Weights of a small transformer language model.
Size: 11 layers, width 512, MLP 1728 SwiGLU.
Architecture: RMSNorm before each block, no biases in attention or MLP, untied embeddings, attention and MLP in parallel.
Training: 457M tokens, 3486 steps.
Each number is 500 + 40 x the weight over its row's rms, rounded and kept within 0 to 999. Layers, rows and columns count from 0. Numbers have three digits each. The size before them is the row's rms in percent of the matrix's.

# v: layer 7 attention value, 512x512, rms 0.0301, rows 352-383, columns 384-511
# o: layer 7 attention output (transposed), 512x512, rms 0.0376, rows 352-383, columns 384-511
# q: layer 7 attention query, 512x512, rms 0.0302, rows 384-404, columns 384-511
# k: layer 7 attention key, 512x512, rms 0.0302, rows 384-403, columns 384-511
v352 118:497514525495479500521571439543471485525535479522486489476452558478550532574482507480436483495522491467560390451455551578512493479499533430428551531541517569558436492550534538524529473501516530484465518471543485474526434441500503527502488569528505446446495515539446450462504514502517527475560461448500495473552561508521432464492409549475503477537480439513492561453491565561525574483487
o352 124:514482481530542472480524547492492496491523475545542491496489491555401511416430591452499519534514538546503547448551516631452469526445386485516454438496516472513484474496545474468483482507477503456507445413490516533581500433538537507514527465523524483538475499486511547549534516485519526526514494517498544486520503466434556438537525500520494509450553483485465527491542497524508534427528
v353 122:544459520515490541532480458504465501479472513514497435516521504411495493551545474436520487527454553594510518483497460449493521535524480552502450523492512574538537549520495529519532473492451508535491465479503530536435528548540547545506548472427455524475522549505515453471520554577451587423491514494603471490471438434444511482524533568545579477511502462573450478613578456468474519537492
o353 126:474527436491505465481534464505497481553511483515475516472513526520480592536490510531453474543392512471516426526397487478577486463551430542444531538506494450561484466440477434502512500517579499497483506482497492566512504465456547533561536511465537530529539472524507485528542463556550414519471516521515481441480516411495585537518506479522506486500520572511517508528511505535449517478498
v354 124:544422528491534488466520504544489551474476449515465489498452595463433521588497533573569503522484508423541551541478519473448469530496420550516524524470498486398525555478473506482535516476506520466489494475507486427552454515483451486516558524507527518475439473568535471509473495524509481492540489435503520496564459484478479452416495462470482489578501524493529499481520532557604435463525
o354 128:498598465523503586487448582488542497502479468573540517502437449478493556528472429477446431483465518526425499555392517583509543520460502459449442476542482445412444526482537539503500536462457534520461490519529477488469527525561498539451432464495466499485454516489445504486423450548515518474493539512604571493460538546516457455504494528527507516520485493580413563454487464478562516445445
v355 121:547538511535492482539458565486492502487465520482480507520511474530487480487471527446485487506435476572517542487466527457473571541492514502515491587454518492445445447583485534483496538377507574536518481475428507520528477492443423489571567489505463404461523539491477526525432536467498500527504487512477558485512513501449540520462481505555585546528491495453492515546541494516479475514522
o355 126:499468499515503454445502483547481399540484476487553514503485497566519452522478475520527501450538542466494474548519472555525535502507528515471562448473573485452491531487540519471442503514498475498516524470497513445488459503501497452521458511492506523387518566519504485465516466490476557432499507508436430454536480465482469514445502499514502561485463560520574477573436495553514497445500
v356 122:503541442553490483502528461550502530515518541460540480424539469475502526511531441548542560535531436475459459435454431455494514505540432449543478544492518488521512480470584470438451470511476507582456531491556478538517508484561485473459584501498440509445455524467517455511449474510474554493487484514484536561528495484545508533475573487482527536536475474514548497501491587461534490493503
o356 125:469394615491441561513496534472480456437500562561504490514458525445469448471576489515527444547521570459458489489419516503554451512435460567494506490458559526461497429493420478481458509511553539463464498560504470431517440471476484486496499523479470474488464499488463433538515508497471450526523499478547482430463511530502455492560433486506514504542557552556503494444545454579460465523485
v357 123:566514566491438537490487588491519465444603509467477521483545533485474440562494436488496498560442513499387440578516519541592490586463510466477470508500519457534496505530617506462511486541456441541503496481493515528495492489519556522492503492481441545455467519452518526516469458477480586475471554543486521555529492545513560532563444488511483518552561539459562491458490507533527505536429
o357 128:508518492481457570471454446461506554548471571515504517542455511489500458522514514568402496549544478538515394369345468454463512494471593558455437444556504540489553411488474504492536542453557506478492488550513434556494478548503473530543500463486485473455515562490480517552478541474493411474533476446543535501521507467489537560496515537498522492486508519543501484489508490524553491479529
v358 121:461458484536514474545506506478518561463527506522510511492577460428470547499543441549531482503470500546501427506515546558435467415518459540467543531529503481487477520522441503498430483524441468526502595533447509502454440539454532506494541403498483477485485486570524516511436466481509544528468447497517472528527468520487496491452571511499400475532613509526461548466537494546480478436500
o358 123:509499379495449533505466506501518509508516573534490450451458566557498516470362488482497544486536570463471480584388505522479470552504483492482505456456455519503517534474490560437561490508513495486453504462560544532479497550475477451550571565483489473518437436556464485421560562422482454551505453470579503495488490537481518495411488631550593447468577489457543504490582567437526521487511
v359 121:425525481502536414565516480492425431503459501601505560526487496502470496445464464475465552514462452546520509525527556461474510483514423524502514541566513440488536485527501542444498499476501508434501500421462558479531509474487527450455529507496479541491560453492506481451490539476533542543455459504480500495500506511503468522583499567456372397538535544538539510538457458558462499449523
o359 124:489453438541453546467446507517508511490517484480500486477490453468541452545486470453572543604492531481557457471462557545565488513488509522480552501420465490476510568544526494528479534600492458547520473585541479513488509503551551566507520476527481525476485519449562491570558473513484474481527480444511506554518538568495559472506529505533526440505535490436560541471541505464505520416574
v360 124:487576519493522537520564563455552477510521513501493533506481505492490475540481450557461525493466423470492496471556549499522512523449465513520544501550483517462390522479516442464506560452541525488459417529509497504520474443457430531526539520469563473512432486491527513501498421469463515495505434518533530565585463508520478499492570568546423480523471512502511512496511510404501483536527
o360 127:507515436491404498514472498504485518540528466427501454473512464509471558543400543430560486530491552432504489463517523568500528447493489428466483503541549464489523405526510525456495539468405469489495521534459504464508449438485489534497475493465564517523483456516482498558471502456494495529463542470508415492479487506513507433494530425526505504550473474489467476463586491453462558465500
v361 123:474585521507499482519553483495504556467402477568512557566452524449486552453531502446555532533461593573549498472563481447526475486504532479542515509507497465492506426555585521507502466491537536483510552560518570512496553533470536557413469479487413522466506539491468453411531527521506516485536520478481542525546512534469500504510521484491560490584480522511491492390445502556522547595426
o361 126:539451476534534548523455513502478486509519547490527446556434479527505600479465592501465429439496407511548510550516582568476515456481451514479481538459493529532487453501481515564536495540506587496487487558525540505516583547467459481521494489474577547569527512536462545466492515473573534497436477471558494469493508542495571503430577500499493524471516537565493536509494469447472490481457
v362 123:441448524463553534524513542532508474595523486497523520477461516526480498592498566507490496586550495497555512507506508471523432538576436532560483503452508460583471564455503535518497487535473481456484475511450533462526509478516454499472492591464495592497400487498486515499462559558475494539499548511444492522572512518435573500490481499527431471562564496512515529505510555424530503462492
o362 126:488490469462378470449570465514551475524473468469520483574495494481536473511426491500522487506537569452479510534452505594521490443558509518514536469458414516545473480492509551517514477491531520524505522455508482478497455487481495491426495479473491478455514374443497474545490512439500513543433543517500441518523492481453463561494538452486524493551472516540531533491452438493455494472391
v363 114:492501491486521527531394501467541549431476523460478538546471528489520534483515468529384456533462566456507545471453472425395546566473480519433485420568496509500475530478482622535550487554496498534513512507531453469445591505446509492527500581527460564503451489518449521487482492485460478506525532576448439410467503507545466520579507547463522500497487522512520526496484503431483476515487
o363 118:513509510475539499559559483579471459459571472518439484450482510497481439521501471535435465495483493526501469502498538492531553424505513508485555501488484482456550512571525419539465519461435468556494487538442513540482480487542554484535462419493523492558525535511505513554484463479520456520448439406458537547497489515488504458533476514555423496436490389479454518515523513470518551515464
v364 119:525497524511526464471451517486497389547544510529439478580531512494490499473503477515489453489565468459532497482516484568477574488461540495498426555519462512518493526493528479494503522477449507598534438446447526527420456468444484437473471504470518536500481507404459525493552515567510514448524551522484497519465491450516486504505528601412443516494488568498490492499484448516526543454474
o364 126:488448423514455518477500501527478499454408506545543520438520520511545537545481530513487508478448571542509559570515521455524488484471500533528487534464507529410507521475516550484490538476450573495478470517466513510546523522458506474476530516470487475475576498472497491528489492551503439519528489523543563458478492542439502428561547426479517516506521472457484447579514494486442427463517
v365 124:517522557504517603494440522480462536439468528455481482514511547564510503468443511487502452539485492532485542487509504524543531518562497533483520432513460476477457454497547460515462564460505518506518526446511517485463568480487517530455559486525485502441449512515432517549509511473428431456450471505553504454489479503462483480509477490499517525582490546419560520516473494515490507488485
o365 128:473464482546576484524467551547490472568521439512532423531559505500578501558502469472570521562510553556482469420457454497503535481500546487468524518515498507541451496523457479564494451466514452499457550495541574557496473525555471442570442523494482530504551484539455446384396525460521472514502543518486457540446589532474505454568513514522478503449475568515527488554546511519504502493500
v366 121:473500522492553476422558457559525498461434515574491489499546504541528543480530407556500522597497525470495541486471560545569464498403546444493504411493465483496527490500497493447487498556541483478527584453430516478459559578474500566497504494505560427503455529527458456528493521497546517499538465498556517494501477512477408537469448455490386547466500498592541447481484552460512493486533
o366 125:482486480477480479502502484502543504511509502532510424455524448497553565430528566520509457513475501452477526514454585514496496514483517507529479516554469498452443548496534529493551474522587547531484447526504493513520554435573443515446502433466501512513387471524505478506521476555451526462403435491480539521493424395479484425535468500531503465442497411450402484499428570516520514474469
v367 123:532498466529476492470513454529515537471450503418443521539552542576545481427515535523500600480542502630577527473518450524494442442467434453495545458460484515430509542436521514481526522471451497534396420470502512510531450461522509552484464507484524429491492451541501488504480485586482521527519450461497447453503512488524546539559450486480519459503511542541419465432493454435478516569520
o367 128:530507457483551497486448493473454468454538476461582534542486495483558557592501566483456455499545436515546524499527466557519498552540478522526504558531440520486487424506428544519548478512520522507482480505451530543523539474456569508478573507502541536502497530577531508565524475501524487485539477515464504568522443508526476524519482502537471480511447540503534488514462456582515476465498
v368 124:566477498404450573501507499480423520484457492508467488503436513554488529564500473493499505485479569526465501451517456434474508501446448461530570532457465521517522448521497435531586474507517444495522486543469518470486525537479515426493554440464491543527475523429499460491476486515521508508515441539530537460537541525501514473440489464531461555530469500436488495512501529451463472544514
o368 127:539469447473531468468534524516544518464446561544487463509457475497444568546471518577509531557513459485484418486504498540555516467525451542488514495550426449483548520467463468542544514483550464493452557475506547526526472493516505533496545539503501531458504538546507500480504560484508505483521503387461521421392453515441553606530495558483517523480529482538450460488498517508490468451468
v369 122:491473479499519475480453469463508517462423503482517473532436483505505472555532491455403534446524433482511486494432616475462453538467471501520472406525464565443503525492499480490472605470536490443412531435416498506501557522486475479486492442499526515458544465474537504495519459453465512402469533499551510460468461452563530479484523504590512458531514449492586460513585473521587493509515
o369 128:559547522528466496546477508494505479499480473482580535487495535583548521574444533561536547491483543448524510524501458516593540484565500559490468468458401506577470402426515500559461548499523442555576474465483498518490489551564514486516480493476477453523549492401481501454494483548440548528454489512446517501526600515499581425527460506562479441492452438531441437480485516478507521445482
v370 120:448462497480481513385485523565423502549498548499448529490490413438469501507476542482487519553465502442486473499460544547459483495552534559522494566498465462507483472480464540454520554491422462483521528489354502532508560451581467455456517450496398526578490563482520464429475464430457550424527476457510426509486489450483540436482484441553465538426444482467516564595466495459461592497572
o370 123:485451483521492500611456514440512437511551503538493474469519474550498461541524451516494553479505452523491526548508526418520558474460443525454469434470565538538538453539519414467531424582435426514474458479500483569415434495547464465443542520503482411501510544505504517589491468550551508496568524448489455460544428490490497493517496537574521494492505477485515517461498495542492476510457
v371 122:547548571428481550500477589457433467493524499504460510518563562498606522406483562512457457522532485464485429573532654488541557499478476562476514454471514498470485525459581507489527507422525532505529542568540502465523498522472393401565508494514478476483511518536507487431510533524534489452497484483543502487528508474488514577490579468503515464498474501465500535470453518494507501557477
o371 124:567529468523438505527463472503516508443572535564512389519432512494508465540451495472488566484459460506477521481470415500542492509494539487478493496492509452454501568584493537469553554428549498497509453426537565466570548459534445468447528510537525478443536470513545483496544525514484540503536498528472458490469514509533493474448465491441485567525535560526482541515546498523575464406459
v372 126:404513426548476574595559509538468499553578499490536506531472531617510480500511471467534542465487513480485433457582440455484587528543471444465504512512547547592443504502556433457387405534512501467505498515418466516495520490494475448538480506504566482507528535514491506501533484496518496460511467551567477449557405518547438429447532533514484537459485517466484483489578457505476480518534
o372 131:518494505519520455504442501484506585556463467471553508486445490471508557518532469553534484542403535450484525541545432540562460487500556470487483466463532418522498537457486551535573461467540463483496465485512499464569555497455539517387533447478422539473459474418524486518516520521580433465419515515530526521560474460475448528461563609517532483511469555554561445434476517498473509553550
v373 126:498530529528483501548449486506501525540460483467584487518521519473514453435522468434456462589462476421527438493510510522529570466621458492486489506554473547504595480545550540482495479453561575490517594472467560535490517446533498426535503534407462464495451482571470507513544425492464506549512563549483477573489503535491553528563433475450473509510484518486507412549484467528485544488462
o373 129:502457545516531518449425472517495506434535492453451498484470469477508496478504380419518558498467483570490410507493453475517508470488494491450497503494469511496539518474528540505498503565454546528500463487567442469446559583428484531474522539476576478552531455492488515526521490470545494424469517493472484469556471517465467477550467410524515513518528528465485506515539483456481484537522
v374 121:521531522474522478503473479525502540539504539528503502478501572502515492493513476442477533571465575540588525556489473477595535459534497537487454514497448465477448484526415503481570547520457479529535536476469459529477536439523517553546468474518554523526479478491514434525472455431535501511491506565478512500494476484550498482502514545443574546441435537571429467559455590527526488557468
o374 124:463428428494519609530492497493550513561497470499501539433475485430570469528472558537491528451582373554520461535617511535487475464576527474482499477471580538484446485488509487497409464535524479549504421496541497458506484441488460481495485481538526500468494470567465444478469552465462549542490499413512492441484544485466516544497488598470465497452476517482488495541551500544473465525536
v375 125:547503467515503536550512464563513466520507454499495425479410519500529429456431427456519457490450561566471518504569479476504485482541545497548487489425588510521487538445513515502549572466483509537558573550423528485499514493544490527478532494461541486469478537459549516520467485508502527501509563478510438498509563532465478543555471412499533461446511493472545524367488473553476452585540
o375 128:496609436490471477490558504488416456510445529489526486568490498545473476510497464382463543513530504408575425482480452475578517507513580499532555452539529462455495528526486566540521512449487465475470422509458477543491491506492461517461483519482489457553498488500477505505493543493488468503496463507489544554504512480541548410459468505462459508509579522504485444496532408505520463476518
v376 121:553504437554483497504505518540467484569476495567495462504445499490466484509542534591483458525471448470585501469530513480490541527520566422523546518516502431503517514456577510537565502491499556488434460525592496538454497559430561571604478506493516498512477402447519516442496482485533529465535505545541483544529446501517536432479580480436497505468502577521506504471551493564512402553461
o376 127:508546439470533551499538527490519471451454544458497532468523539443445495493473450617517566522525514504563551490472514465491508449533457504428478484464460469465538471572496551457492576495527480524553443521456513573445511464491535473553554468466471566491499470550505437560471541529505402474512545509550528534438452510563523485520573513515490468505498555477417511525550502509459514518503
v377 128:542564538516480491495569486473558470468483495557477548503450589443557542477496542500481523466468473518529445505461439486413497492450420511485537575486504449452488554523510524490481528546470496514443483574514497496517561480519537541446480501534490500487446524491504434556473533522523471515507443451486514460477490525431490571494528535494462535455537484515431564543535503480582504434505
o377 131:511559445509485581541537475534484424436511552571469495506520411481569510484468479518535496491487525462518438480482530447495514489540503412542488469477501514535538469471553504508556425555518441512511547538494458511522536514404504458491455477545375484552462472499528525498529467507504553435498469481464524490490363488530515531495475572495473486447483574519529429462480595482485493457516
v378 126:556479524430573468504522496483506515520511548502485482552537489573523512478549473454522490554475476517514532488533509544549509461433520479459472536494493512502503520527572497481453436404513527492454517470561521453506502557483453438525543551554509516539520552506504468465511493520556556484500480452553551520436528557528485452407513499578549507553499504537528500504484487486435511492424
o378 131:564427462580500551505522492514462521495504459570490522513526481473513445574446515536523468497484528538511537549436513416445385460425480517478512535592504534515531502475484467460548469474435474454462515554467428442487512484474514508462533484476469521493524578482452494473504439495485473500464509551492480462552473472514445453466479423465491541537441540484491485473549486419458541528490
v379 124:521495510429561515475594451490510513435459504525512497441504455476479516538484438513489525489548476585547526450450475547521449528541562440489440528481528450454469527499454501524512491484503499459448576512527500528492521551551493552485497512499481557464518435486432550512507469385382577500428472532594491484482497409453490576513583456506522504464535513494472545538511521494440550547465
o379 127:472583525456531429469447540445452484533514503521493526443445550496418484578452536485483509474468452531471523473502484455495472527546462437537484429511486480537556524493434500515459433490496445480530496557469504485585464487562506542482437553520545493406520537550489479518509484516492445486576481500508622417470508531516510466451468524487494449463538539476502477506509431531532458456520
v380 123:497541534430521478504468470543469497525442473405493496542518503488452467462581523489610493466530479594497564495463500550474524471526505532483511532497402500499485526466457533494530493511546451562531545503404495478528429528463464487581518508466501496477496537522470553378498527558494511492502452496465502538549491489554462452510582521447492494474538524441506456421494519480492475572474
o380 129:506468505488473480496453533518537465461483553513504448469493487549544485489565470526505538535459482559533514550499492468465518513558568491540529486419528507576457532481483457504528555456442474506507436493550498573512502522483480469445451433492536503497538403537575526513488568504571490592563503512505422449457480527470497482571552513481426476528482519486499499548498481537522530424465
v381 124:532488552437519460585496514547432517542522543494527490499505472474538473525396514485534481538487528518521519412457471516543412467610439487520528507417548479564476403501501489464484476458486504550491409418527454501501397510465463519604527436523479518480524552482537486483485534479503428538469487518434452546520500572530521557513434490552526487419533506500488447492559496505522545517482
o381 126:475482519488496515536513514528492527498475477519410563462518567493547441441616551517572522469557517533509440524468504493537506545511560474502534450504461484508458536530506562611518486501503448505505567500535553543486503518551493526515501552535534436467549512474559518558469519494456539422514430525597429565539487455463440559555520526447516515554459525564503468478582507535479491439506
v382 121:489493538524474495461435495520535502473481491473475539542498498442541530497492467481543544536461504502468454492457453503528545545477507542472491521498547560450525546557507565579466539515441481489549503460454495488500442478508391504476479519478503516421495540500568566475498488430428555611500483504494542412479438533491541495545470535594535536554503523529503536516485545483523487562450
o382 129:502425532466484366509470524471454472530469519550513467506514438523466499523498495532465478516537569568446469626468512481469504519532531485452566464447462465454506517454481493476529469492497474530476487494517553465569598505497541487452407479602469462540467493480529543467491496512534466575551489442424411429464470440482483485490516515471443538463438437458546551460477539494506502494515
v383 122:489518497520504441431529446492531489511570480457515508481588467496581479558414526563497508488532587534550485510489458533537436514455561430529507473494523445428459489539462505545474494450482517452512554504455484458536446512486493472458508493502508537463499502499565489510430487599520505492433467494495508503563511500560503488440510551490438484443532531470523561482508507453493437553551
o383 128:503467467492540481508510528513488520503542473567452420461577499507497531482505545494483515472493450531531481506533465489486531485548547467497489458494572475510461503496542607485495496482450514485490501589469614513525456476457494534614535491526476508422473473490428502526487507471476453474504563447502482523486414549520385530490550493521553498506514494544542503500521527545545512527518
q384 073:474497493487473412514523587521452479510452512517516555543522518441534548519491443503484471371376410489513564500474539457485505572445506456587469513460501529478465501481533527401504504571542529570469511470518571502444550502574513514484478472485555534511521507514488539523510430530553450517498552509487516456551469507512501518503535501556530472545466463550466418451518520495509509515466
k384 074:501516498443576475441517471494595522534484478514415498430446425495509513442484473475507527462468471431472507541482478515496521514535471514476496550461582497466444426476557463446493476556528507529532457500523504476499472538558510446481512420447507499493380528479473556433474485546540421482479523557468501513500504515498489472573472494500521518467531578550492501493463469574449480526531
q385 077:468510481583466548471491416580512498453524520478470541560518470479487450560463466529436524537467552455504480461452520518499439565391458546510522459562475475518509485501510471479411488542483502487518493456468557569493458531402507577498551473554523493577468467558541464474498530554489494480499496475490537526406554482472503438436487530447484597455531453452457502560421488532456434456559
k385 070:526486529532577460506497494479518472505529564459484556487505525511535520486486476511526519527461534490556476442550533511510554418529463519546547568536552514486567519440546533493532453555540510498501528550504544459513512517528484592440489572481499517514530508471476531477454541438491552518557485497497463450454457553556500525439479465499435518457476503498524457544588513515564466558462
q386 077:528475517469504506480456489439550552498564439449542488476498436509499554467518491454499459472488502466470545498443511481456435519513528552515551503471492455515526463466435581544489504491468503512564467530447516452473489507491494530458527455521461525527503479528488380489458556490533538488438481495455386545480391454515530496509524537468460484461473426515466588497517494469515531493459
k386 073:597544501513466466549475464464453526498502498575459485503508500537452485550456495526509473526582470501492519554556491546556501476531483556570550513467554490532456468488580492496503423488401536456486529537485500510558601463499546487514492505538497508538522458472554515535490454565427465461499567533525560451543477571527440536532476478465479512459553466377457504525552522557435488531576
q387 082:430504579480512446520525481527534557589447432546550516465494526498464494437549533513565547530492488486523584515464466495469466380509528524427469514485468527529441506496507553456573500437472454428531551501499503482518481427578505474576516426538550460475499472545473503467595513485571522568441485532516427500548539481522486554478489579535554483518490584577498433495510527450593490429529
k387 081:568474463475492530425533473489384464407483499477509540525460511519488520467495476484506516514518537539536498445538558457472480569438481462476590527451498523443516511509474450509455563473477571466526502550451467555482541502419503507495478542466469570536558545542473459545506573467481488436504512479491536605525416504489494429563494404509513434517472409490434473514498506512508535456471
q388 077:392516509543488482561449465449463485533517496507502464543479497526473456475539525539523522527468552468498505521515531461528480552496513496486467535567504543475469528531528489519587542425511457465431535575527435484527525550423427504525451531523539454479586541507586505499461562447476500494518532468556489474558552522517485527505517460474501505503576516506522548520474518525448509521532
k388 072:547431461474456515520510460511427452519484454490484532534434517511505473555455549529510450499563544607537459519558460531454450491516536511508484477449508548514507562500510493539423530415459472486503540502480447552520543459528495584487467514527506509534534479506509480526515495499483540541427511505466542517464560513452515510584521547523520495561507532482481513493482474486557521542514
q389 073:531527519496495493525552547456505482588461453486450506494481463448440528492506443441535471452449441546416519534502533473560503510512447488512422547460532450476481416550521510515498522537489493519538529442511502459455536456551573470537472574388516515495545517477526526533443436492487488419498515505464556459593527395534565513555521473517474482527495526564511492458533512454521542557466
k389 072:484565460512553516488496488536513487460533481539460453465495382490483559446497490478500461482451499505462511528414487499510474525445437492513482475429524521426509454477522474471539512523477486577537418506527483478507461490493490494495409473472481518565469506552479634504503526546538447478483585555425540518532420501505478499488485500457522569523525490411500514428437456515480485545539
q390 087:555568424537527557531462494472569499395514505480513519494501494500479533564410558475447511553521517542518429524497505577520525443533447535490511474534505489515498524468452506494518493530478476467479439480534495503541482522436436542499522424427499480489569454469523489492394491538478448546504570417561498548469508458461515411572481536446480512506523507504496482477496440484455501536423
k390 097:502555532547431468515454471499572564555509443563532431511534489524408469481479515474495412536537535468498461476529496545459483478477540498573560493446541563483484532388465439535531495491478503467488526475509500485453487502491503518552502501602524547507617524487472503536508489528483489545482454558510500494523543503508528567574515525495501542473476532481490536544537507509488494453555
q391 080:511476487445515503534504485508498568443504585538475548426509486479480547493612560421457524498521519489525564543552535468542533468520569470494526507495515484496588523472477553513536476581493538540514535526544409464532511539507427469512551479451423533565484531461489478507469468533510527455494489472545416453528468541467492572496450569468472489513410453489509560485504549424496558465505
k391 076:529550488541477546524516539463502549489550485521511456466541532445486486486455508542524475545510505489473502487558514528538490611501445567545541463465471492522498513469616472507566510521490479514488464450462523538495525487560621541431543412528522548532469423527516515485544473540545510522491558511472492477455490485517470447474515451525524532411489586450434547525491554518476493466478
q392 079:451579551515518484511585579489580438559460528482506480423453517495477508501516499464496519502443494534478543545531499456544486438592489510531522495466510498510565546523527482472543532487483465454514586528532479504511521498564545505518511517508538431532532488467464455467524436479468459528510570557532614451611555440523525531489513518544452434549506547506531484505506507512443565516459
k392 081:483512428544497481505565515455515527523554500438433458514515553495535551480566478464589459477494447508541472516484506519484549548371473513535462527462488462495456464525507467519483461554474528517485411452476510460522516482505500519486400432448477517515400503530487482450519490515515439539426515506507481553468518492458510504478487465501542536511491506478520515425477485441455475498545
q393 082:532502477392567478465484517531421472465519525436496524422557431592550471502476462584500567469537442514485461527434523560473462524571470474532493544502510493449530466500500498537555482536497511534527494434506602505480507536489551462500514445467517569564502476479476482484472492550495444471495525483479547489525487462501587422486508490508517493456514463483509550474556470472454553533464
k393 079:485525526553532528542521519509576570516502549505562462438550408496490510457462476444506497425564552480483501492459551517540535467497487490529548547542551497511466440516550492508483456547560511530475566463464488464437478554548526434473525505430524478494474502502493532436477503544546504481498528495499569512493495423535520491499408569462456494525473511495487492492537454526480477485548
q394 087:523467490570444518498517477515538452437507504516561503511467534480452550419451460509456453542460509551518463484519538495475501469499448494518545461530471466542530524530529492483495522548479434446498543468516512526530472509460484533524493482606467503461535428505459513514445507509471519553487524516550519513463500495463516465426516489537513539477488464496456491561543564558490461576472
k394 097:509454491487445502589498428466515472509423501482502502554497501465523521548532508526545506525537511536523539500539493520473526452418578436515575575463513485574534497526494492494518461476493535505532545553506416444552477477492527511516524533508489477526490516421524505519449453407460554458522494509521539442532549513516517539517446482504514525504475507505540488492476510492549456480524
q395 087:455493457507466478505397491531499465480542522492470453475490470613522455437507493536463525564573551448466435427461547455528506544492504529493456467519483541517535519518473492535462479478421415505453503513561465516522480556392460537475534520475493461502478507493466462487418539527530472530507516519497608488556470451533556458439503513459478486460525534478485501505563446530553477528541
k395 085:570526497544452457567552503496500435444470447578533491466567482541491528510399554531482505526480470540535436511533483499501525533491452512544482487500516579499541486408519486525485477478454393512494580479501511549550482482544512490487473459586474473487531508509469541540527468540442493498477476500483549502526513528502461430527452506537515462478491550372473402465447538595474521538525
q396 083:491497575439510491416526488553545556547540445508483510407555543471496465521472476574504557473530492541496519479537425544448473489512463520508465494497542518460535476490515515541470534501480485474525512498477465476398482510496544426479496471569440525520499522444551540501449429534553505525473578549460412512516529492516495495513573481555464464523525517519495510458542541498534502492571
k396 092:458484446571547496499441513473513499485459440543565523492507547499407519479541540461438488522521607425466530525468508419526540464449547524430512537502519460497453481480473506528463530427480524563484580497552432491517490521434501449533539487523531468414489492453482458577465437481529491607558518469566470449469552502481509516486529535506502530508455557495552454582560468499450514471474
q397 094:560465499555525517498488475524528427490516531483445490518484510475531549544501520449473505498555472482484476429551448553519498508510459422536571523477508497600577470475476498475442469547564479613478445440484531415481546517484452479530489504509462527469519508491444483534518516463521532434469449444462498493436479578502497536509460495537490491452500511507528475504431509475589460466561
k397 089:495501535473451442476464490519520433574509458487476499483454454572453526443487457511433536451521555463509450554488524533483439528536544551489481507483501549514478517516434493457513619462448470452524494532566505517488519493411476522533554498512482548571549480445498426491448487501472550558510449526511441483432524484517532593525519529490477503455536491526500501542559397499549476506465
q398 088:549479460463592475478538432543476539530529513523507511449479521539515544572516542469507551504515417509513506552468513484424515563486602478470528551457442447532510446472491559512454422517537512553501510541523540486506537493511436547429501420444505536521545488502509458457425460533441519492504517518509468562447471526474457566569501502456462548520568444528541536516520547541494542494449
k398 088:470511503532463495487499497528523527537487526474569470465569481496481520451400522519497533485527503475464532470516429475508491490531510518512491475525512464489516475469545442559477483556476540539486480483425532507452427514496497449503474554519497489498560502549470562480490502455455528502423471482468515521482460473514536472465515514529442494455489497509504525524463494533489484539489
q399 087:533454474535481538471486508528468506470543483588492531474499536489459491435539509505545494476484541413561500508504518505549452546498498437482532489446505484523512515611518500450533541500465566479429523518533560509548487545551458484537555535557512577457480512458477394549434499479557502513550472465464506460503523554467477517532446568479472438506540487431467470512508562521530511518528
k399 093:464344518463470452470445511484462426565508501521591610536463494529465504567515491503519531504525523499518532475522449475514555444472543483484521560520538543536543463459431544546461475453538491531547561496507456471537518534454479502510568535509484445490508484565495512517472550466494525500557470474477517485483491500516520547443539507466558459539453454516552521617521477500509513497469
q400 094:556535462515458519544612489484488499503469497511524486451488519502536547506515578534511453490466471530512470444493506499508491437459435559522547469502532533482561508454485476481566482562499551478501484470478520506553499498539542499495442481485393550522470535492507467484488476562418509423450523420497512487432487446465543512585505515498529568547529510459511561479496513446433543494519
k400 097:499509455449533447468469478540527548485477496520406456516520501481506444495501591488457483542496491488514528409487487502519441547555548470505501573444498476436537496520565525515566543538440504522401490462468514455438491487456521449490538391424566480493456485458483555573536459476460526509637487475491458470480509510458432543530424479500468488486530512499469500482544536511526473469501
q401 092:565479438458489542572485513610477492554471569437564518440512433542556518489552556468551531461549528518506525497467568467522470429595506519510550473490521472521467497501573508488512539540516565459490509480605526560477507479530480500549504511485445553461463468520500458491474515528559578499544471470480427480454464432505535484483503537469469502538466465438486553536507482495460487520491
k401 095:509395528476535472480525525500415412489524504496502532534553495562513514527453462526548578518531451463539512547586494486453424475539473543456479483569551497524544551517492422479421568505506522530518502473505492532496426404528529447501520468483509537465545536570484453567483556451476509531449538474454517498507487480463491508482468523507452492524419423504490507498519550539525459504544
q402 100:511504535446570501509590575520492496592524478502446455410467567506491449489547518590616596480526449526465509470495470423540505506568501482444475495471543498534524472515504525509590563550552464543481480500528476453458539484624485414439489535412545445541512571425538492520467487407496567538543547605511472494506561493523507565567597464525476446571529441519517517408518503480526602500498
k402 099:529455506444510483479571523523566542543517515499544539405515449510456543507517488469464515429436451477492543499465546519473459549537547480532450498473448512445514493465555462451462451583549557547536509441499541461434578547491573459506497482475471472575418462537544412421494574520472450440443421478499442440421551453506561529487468572482453540535477539475567536520468480411519503505522
q403 100:553520476533509496552487544456513477538456522440553411498520429551496480518505561477510517475469478542509536547578454536488483498526444498557542525445519452534469466459519442474518490615571561535538510489497570481466516467488485496436513490483507529536592479486489544500410471505448480504497474495529554480487535480508515508485481558515506476477523481446484515488558555548548530512491
k403 107:511514469460492535512465482440516483536483474414559519441471388521501521501516512486517496469551517516522476485520502516519506487516524435523522521489507494607553499449460507498516479551485516506537441512548525443475479498459529531480516568499498488525536449486562342527432543475477523454554485569487492443508489490564521564509456479507505456458513459522484486533492470525534499480518
q404 098:431467462454496479487501484504489505482484498530463485577419445496555484516473529522521491468495382510500503514465492422492569561535520519445528517542606580500454531547513485530476507513520468516442504494489500470462471529488480501390507562478475526517533461499444517515507468453518449522558605402514528561511601490442474550485556439536530565540511490543533509566506529451477541530419